Each number is 128 + 24 x the weight over its row's rms, rounded and kept within 0 to 255. Layers, rows and columns count from 0. Numbers have three digits each. The size before them is the row's rms in percent of the matrix's.

# layer 6 MLP gate, 1472x640, rms 0.0474, rows 216-242, columns 400-479
105:121145145164152130123185112130129087114114168077168131099108134133120095119121128099134125166148090148127136177136166134100082127121095167137165114133123144092156126131094089125139135144108122139122140120141164143106148154125122085142096140
102:174140135137126112173109135144141156152092142148126126110142146123139127101100147118119096132134147146133119057115136197156126085147099115150174137178110144085105129115086167166139142081130121160140114121114146138174094098118127128142122137
097:068128086151102145122176182111153111124113150127084135108142102137126162122123138115121129166122197138087164128148076156129109097139143125123140143103123163112122110134123136134077101123104139176140171108110166129153126112117083088090097170
097:170111156118094111095123107145108136066138137072132127079149130171166139127111129114062130120123130101097164166136137128132068146119122126119110160141113146091132117154169111127129116126166094116144098116097126137134134119138128132104123134
095:099158141085155115122093111155117114132151080146110138165141166090086136177138122095109144090133147168132088152106148132090150177111113120146162158110095136146108131109140110170142118155147143143158101078132102107119142143129176162138158139
100:158131087129126113137112132147131095125146105138143122115146085109064109158136130125111136132127110159169135121129127095129132120142172069123110134183085166138132135150151161158115111139082122150102152074143103111116125161140118138130114152
101:144140134112110147120115129138123148150158147155071161134149095126154127156130111117109144141120114121120158150132152130176117123071098165127129133106142148080095139099163126108118165174108155114140158138137108166172136154110134116164159127
101:137151143147185103100132124152136175125093101151129090128088140146127094103095103123142113134145151119142171146140129119137105106112168083118166107117156111110154091109167113153111107113105156123165126145139107143115146142109117128129135097
106:124140156117128118153114133158138143126104116130133173119090141132114075142131177089115100174119147173089119143108156148107123137163103127110116137116109173148154143168078111136160127101131127125134127135138138149112126154144123105116124130
102:139105112128109132100123122061156069084114095107090106108157167108147130137098145086114131134132094143147149115163099120127092149114104143146160121140087195127154127077145164132149150115142105120065133112168140148111174117089123111127109118
099:123135149123144151112110152127123164133098109104079098110119189079110137121139117140152122160140140125120119146129150126080127147172095146148133120118135109103131108125161118126123124147169145128120123151064123130118104110136150118100107149
114:130116141144146152121119132156132117167093127124131139134109130112142129102102154084181114110167107138120117140086145125128099127152121108143119118143067159176156144128142097136150102105156085162143161116133170100120155135112128101129127125
098:119170136141107152088103163116107153148056073111172135120100112171113161098132117128161135132160123164123172086111122114125129094137116120112148112109151121163131127116114133110130151103182116165115150130118115159130152149109120059146137117
104:118114163144115130176112111151105120119163126090099098113126117098105129163138145153157089138159147143148111117086119132156123150146128163103151152102134099157126156144120113104155148156128152093092114098121103131127110153101129121101153112
097:085147134189104099127110101087135138103156129106092111101161172136141128178096091100120131151171127113136165156093139110140085113083103130127140111130171168153138157131147177136120121115129131128106144139135129129094164126115132164165140119
103:070131164149119152096137135154127120138114102132151129119147127137109113101139133082165125070148055134117132136163104089128145106085108131120097099158101119100141114127171104165129124130113147154137131143130118127132114079144123073126108086
101:133121132158176143116100135104098129107116129090103126134112117146150151122119134092115137112164156102139126151127101185101100157117155123161109136134138075097132127117117157099100115101096083065116143106128115120144119138172148090159120123
099:120072110118110120141135151160119141096149087148166094119115121135108126154085114104123121119124078073139112117137111149125135143138119149144152124130137133140106136090115110125145117108156109075121118110140179132140136174114163138130157128
095:152151119111119144147117109105107140140107166135123093110131123125143118110158105166107183155141122105111126146122138128141121123115142097115106123151140161113104155132093127144147135078157114130147149141114107130149115142164108130163090104
095:132124116060144145101141094155167106095138131139105116144139157149198113131098139127150165158108091154124152136126149105138124135102151111133121099125128125146144105131200128120137111091128103191100085106135083143109103107093172128113098062
104:157086107123122134090131179137123140125077122123124098113100147102122150143176142126116151157141106162138135125099128148140117097124101147139140109140125137117138122148167179117103150104140158140148145122109078127120111132121103133090121100
101:136111124132125129150075116118128133145104172104134107140126175119147111144110096078168129095118157125100133174078140108184135139138137095150124130145138080120153110150081131137190143125103108094087115135139112109130145113121155124094175115
101:070136128074089109133110120122122135125139133135102101093115118126117103123145132149104166099142143086071130120176098156112133157117159107081086165080100142090139140122135102142058096160168120164119165130166135154134149169152101114112130146
096:141139140106143199154114103140129102187111129147163130120133122140115128130109177124089139066161156069141168148126131137109122134107097142105104123115154159144147150155145176147071150123168112150117124135145086132135142168086106135131104132
100:145156158138140143159109154129105111096140091107080156108129110202102124103107147106129170156114175135107137154116145119087096139120050129106158069145145115147170112135145113100144118130121136135135112172102087073090107130131108117136135184
103:124113112135125089120144125128145129108127140128135146133128178128099137113055120130142137133153095107143112164105130082107125097135094134120143129122116130121132146121144072096137090120114106136156127117140139119164176182103149085100126097
093:078136178109117097184086118125146108160107171138101131129126128128107110124116165166081151097137151133118088133104132111122117134138128098145115068131155074103117149097145147096124144129110150105142135147156132176085133085142141104119159126
# layer 6 MLP up, 1472x640, rms 0.0495, rows 216-242, columns 400-479
110:098144119098159106161182139102130138163169106102125123158119143173106099092113117128141105179146124097192129117129147104119144163147146135142113121119140155090163181111120104141090099138133119141157119138100098135122173088130104102084116135
102:143117155113145141198137133136150109118133113167127083126133117104123129093153116123134139119129150126136097104160097130135115129114119127119151139147145137154147098164067142074166144140134117148167147158100175092158134107154124113081133093
096:103089128100115142101155117182116118114187123144154125117152116149148123130120101143112108103110138121131117151136100133120150157101107160146123131153172179126137117098129135104107145138153137094122132099154101099134185161136145132125130154
105:148079099149137099151121115157120139093076159149106172107125165148109164104162132116119085166105108134152104101147173074113102148110136165092113152138096129125132117121102114127121105100115135123128142090097173148120145128074134140147163147
100:117105076120145112135130093133108167091151114121115142149086138105135142139122123179101121147129140137143157149109113162119087153104098150148165127140128142109086130169094137114158099167111134142160110092112185126105152100149157166199130088
097:135154145169101099151147159147149116163128130135167089121140150088105108126132077178138136121148160107158162101150180126115144118113128117133150144136162138125133142165157137152099121126130113114142119131132124110131129118145075144102129086
101:117117104103110169124125117151074118130123205099105142139192118156070147118137117141104130116171117126119168119103113106126130120096149111124141118181192131097116158142165122134101152137096146147107153141116121141150162109121152165122125111
096:127138166108139152067128106179147097116105144116114128131116114162151174070151166118088152124136124127128127073100159147124144088123105111143096125136108092075130134127095171077119142117093126116142146083117154131131104118154058171148118122
108:120141160183152112142105145122083144148140115105125116141147126147168087133109158131101161163108126088140099082154140089116122175124118163110155132130088145137099108125098144146177136138128147081132113118130144134139156103113132081109141143
103:155136125163168130126142143142136172116127110142116074161103131135123106121130082137165098134095126123144137133113156150132151120115170126130105197116117142096141099139147095093122129134157093176131117123102156102150205145116148143154122128
095:145118125119143102163182121130155145172147192098073136143101104133127128105155118108103153112126185122143113151124171161105112082161108134129132127115099150124094087106135139135112144111105126136132115172169161136137124127114141077151137146
109:090139096147165106131114150104106140069140094125146156122140119119104157139123135173131103158088076150100140118141136112140169122169117150135098171151175156096144174121139125145097116132129144118110096139166110124114157130148113133149120115
101:152120156103142116092116132135163129172038136096140147180126121095120147146114116152104128078128143170119097087157148134117167127149159094122137128120146121124158100118146069135121137194111110102126108167092105128114126144136087150110129139
102:100105151072184113083077129101097076147101136127118118143125149071150093175126130169127168112079145149132108123065120153132130127177145137092108126093131126110159122131132084113117160176116172145117094156141149122110158134137147181129144124
096:102190141122157086140120137134134170160121117100122147141151119126125127095108099144136122143122094124134189136158101140163121169129160116117193104077148120090121138134121155114098077105128131144111086127190152142124133121112129091121172123
101:123161120136131095125092135139128140144149149100130122155119139109078109111112158120076159138115097107107190120166152117110147109145072187100085117091140117128135134115114138138151096143137102169174124093125133129102101160146162138138123126
105:129148123114134111110157151152133115146099115118155113093125116132106130117099158132141133155139115158128125133158140111083106129165086114128112104101093121157147132103163131140157103092118143101127079123112125129130137142098119148135177102
097:135082132143142133126139127119130118093138108106115111105093095155124102161089098111113139122110097133151129121133157142124161154091158140137147130149127127137104158127107127163059115098155127141135108133096121136120136123083162148125092114
096:077108116107099134091112109131117101109073066095132154150147115160143104093121151170100178137110130108136152077076174102137131111118162119134128108117121134163097097084143127118159137104119133091132141107137105107173138136131106150116131198
096:149104118171114135123106117112124148110135095132142140093138131126151121115140143100153149145115126166091140181136123085108151098162164137147131091130124180144137167148125074140122164106108125118141115143108148105125122056128127138156107136
104:153145146166131149136094118151159138145150080095106112148139129125131128142150140087149141079161109100084144113138160107144168142156139155161126171092140120173113148116122134119150167136136121140143097175134121151128158137145124160126125158
110:094130104145080117117128115096154154107130153129103102147131152108122131156092125161094150128138128165084128167133096177089152137112141129125162125111153122124156122142188153113130123111154128184139129143150104090149148128132109100137140115
096:070142153160103124157140102138166091119145138153177139084105125163134132141156110120106122086135110134171142143110114141126119137127129105135110116118139106133093145154121106130114115139158137102145153092128104142146126114156090147112121106
100:063126115103130158111091114157115117145152070117152085125116183130090159112112108116106095158165141096159124159141131129136118120111107137105079123117140135146148166130119113128092130117127144180107136105170124118141139143137173132119135187
106:135139126094070103146114097093146155134127112130106131117107080134099169117178128100121133085134131092147134130152140100121118131126133104148085131113173138140106133081129160138119103127082129149105126095103070134153128079123138088131122137
099:171119104135180105126090132110126111150109136113109097123130076118143136150104146133138129089134135144122133111161161136143142124091130145151122106078131146085119129144124107113169144138119155121127074144139102179153141129132150152139154139
090:120127129141130158153121125143174123106103145119156148133100102140140145111123140127112146136142131162107142101149135144119120102144101100143123111134138116107181153152098064102102102133164091144099070088145131126116148138099153155137094134
# layer 6 MLP down (transposed), 1472x640, rms 0.0493, rows 216-242, columns 400-479
106:136168117178154107086142124103123107105139106116149134153106140101128150077163133143114098119123091144151107124158113126128147141152092110112124144133146104127130135148104142160137146171156108118130184111119131105121133125114133112145085130
102:141116089119117134126136124093095139137116115175126146120112122178123141149142114164144115164092122114134110133152117117142108116134113144129114126119113143135111178165107153128118189141121113111080144136103168124189130127118112107120101151
094:138098114110103167115130115163153146086131116137123079124139127109110147133107145185139152133130089168122162120138106151112160136120142134139124131166145138128107143113137109150102116112152147080092123116113113148160149108163076131119123134
099:158135159106147135135114135099096108141074100149171117128120127130165092120139139105142071130110143157155108130175172147118146113108099118087141118126119112124106126159128097116111118115121134143090101101093147134112118125136123152122107144
101:137062098132153111126139138100120126124119162149144122109128116170115123109130131136104121100098143130145172114102122157136146142140107126149180145163150179128132128142157130115118124153137088169148124152118122098150139125133112125127150136
101:100146163144100149062102110104154126117104137111103120168145108131111132156095100125082125104126148068129150092133174118132177162101134096105115095099121092088112133109126164123161115138110101092158129144108153148135129107113123149133127142
095:148103121110112141126128119128121107092158130103156154152072124122114083171131102110126127084147109115123127151131122123095140110151138126136159144147195159150149114087171159188140103114173124123143142148096161118104152165099135116146133078
097:128174111140147131156152138153163174100098116142144127119094114146073105130165087135149126128098087146111108137112139097155122142140123106149132157120147165138147163091106134120136117174096147121135132169120155146140120104095163100149156164
105:158134152107133090127118128112138116126138174087118178132120135114103115110148137103111145102107140104161136138119136160080122115117137126134097094132144117132108104136134109189151120131154124133118116143152183127084147135120113122097132106
104:133108157141121131141099114127120136086169112160105128141097128121121111116115144141149097131131138137145146154169136125113117165154100130201118133141120163102146112157143153113105126176168134156091122134113098161106135168096143145103070094
093:091131115140091139151122142133083075123146140123166184148130130105143155155102100129154173168069151149126081095151168102126105119133145145161087159179119146123127129134049137094125139142112126126144131119114107111172085120119103123134131108
098:113143134121106127081154109123168164119162103163129109100128092118091124098126115157110130074115119115133133122117145154132165125166084085113133116158130110093126106140142128111090171097155126098125118069160148172102115108110125146103142147
102:142127149128171133077118115114130143156131118153128105174123104143123105124143117096101098149159079122146099109128140096111113139068144113100091094142104125134138136155144175110131071131121126109123139115142123131129159150061139133147128134
102:095126091143127135095110145108097090105092170151168160088166113086165102130068088111113057128147140097141137110092158149145124111105115182077129105077135145154103113131088106160093125159091132133131122120127110142169155126127116122157122063
094:129128151147103118123159112152126146143118128119107117121146102176135115122137139159123088117133095122139124155115163127089140072130127103090142148104107146139144126168101116136172124154122163123149151134155149131180171105137171161120110111
102:152111118108130123131161134167152121140167084165151116174119119073134117137164174089104177127141097091127117149116152072146098144105134091104089134111134083129120143144161081116131162113108132119156095082153108117162151149120113166128155138
105:131095126195127109112113113166126100148110146106119134081142165144117134086113152110141154113127142132135133136096148142109102156162131146150154115102149129147113121116118141108105142110122167119111114129125121136118121139138108118115122113
099:127114174107095133159101146155121093137113109126137108136139151104115090156130137150099133138131108100112148137117118152125191130135111128119102174154103147127121124121090121137132107150139130120141147107143136127126139162123096143154106137
097:115146104126121109120121177086128140151137117117122133104098142125108121161116104110126132145142095087085151122154103114151153139140083116106143103138149136139139136148166137134125133136100118121154136173086131120115112147181095084164128104
095:112179109094078159153109164137115092115138090151116120133165079126154114141180152154113109097130135123103114130079148124125120161086145124114146141101133125108173113146065127145136148165122107143112130099089130180135133138108151158121125119
103:138110069090154124119107161073155138104106118159129141143161133120138103108147121104149126156134110116122108120129118148132122101122135189147082122100094100105114128127109147116095168156147123139124147117100151140148109104150112156120098160
105:118122093139129169129148134102141120118122125145078166104156097102098159145125137141137112162139168132110111158146108135136107113105144103121151168150118193128136161096197104103130098133139133138121155132165153105133149096166157127165087122
100:134100129126116152104154157073157075128131141122103116079094144151135134172105149109153110145152107148129136109136141152120169153143156130127087159125123094128129149116111146084116136171153143149132149144123135127131081134164090128127098111
103:188155103165079134166140113127135108107099115108140125158143118125104171132146120109153118132121123117133155146100134186137120149121099113114138155084155169134138125130088144135174175126142119141112124138134152145135122141125159140130115100
105:155139130116147110130110129124167103149145152145132131115107131144173156129129128152124126125133103143124096083152146173150149157125166174134090112112123119163138128141111124110095146111143070137118140100112202154132127140176117154137108107
100:150112079104170160137151141124124129166087142105100098157120157135138085132128113141148096143163111051174134133143141149103177097114090114102138119137105140138123169137152163135136160113125126133133137186147142118111147108124128118104086136
092:122103127085103099123081105108122130090082117078150120169089142121125113098127097144106154107137074114124103138138113088124146122125120096181096128144122138159116119114160134142142099109124135142133154121161145095143096069137139141080136131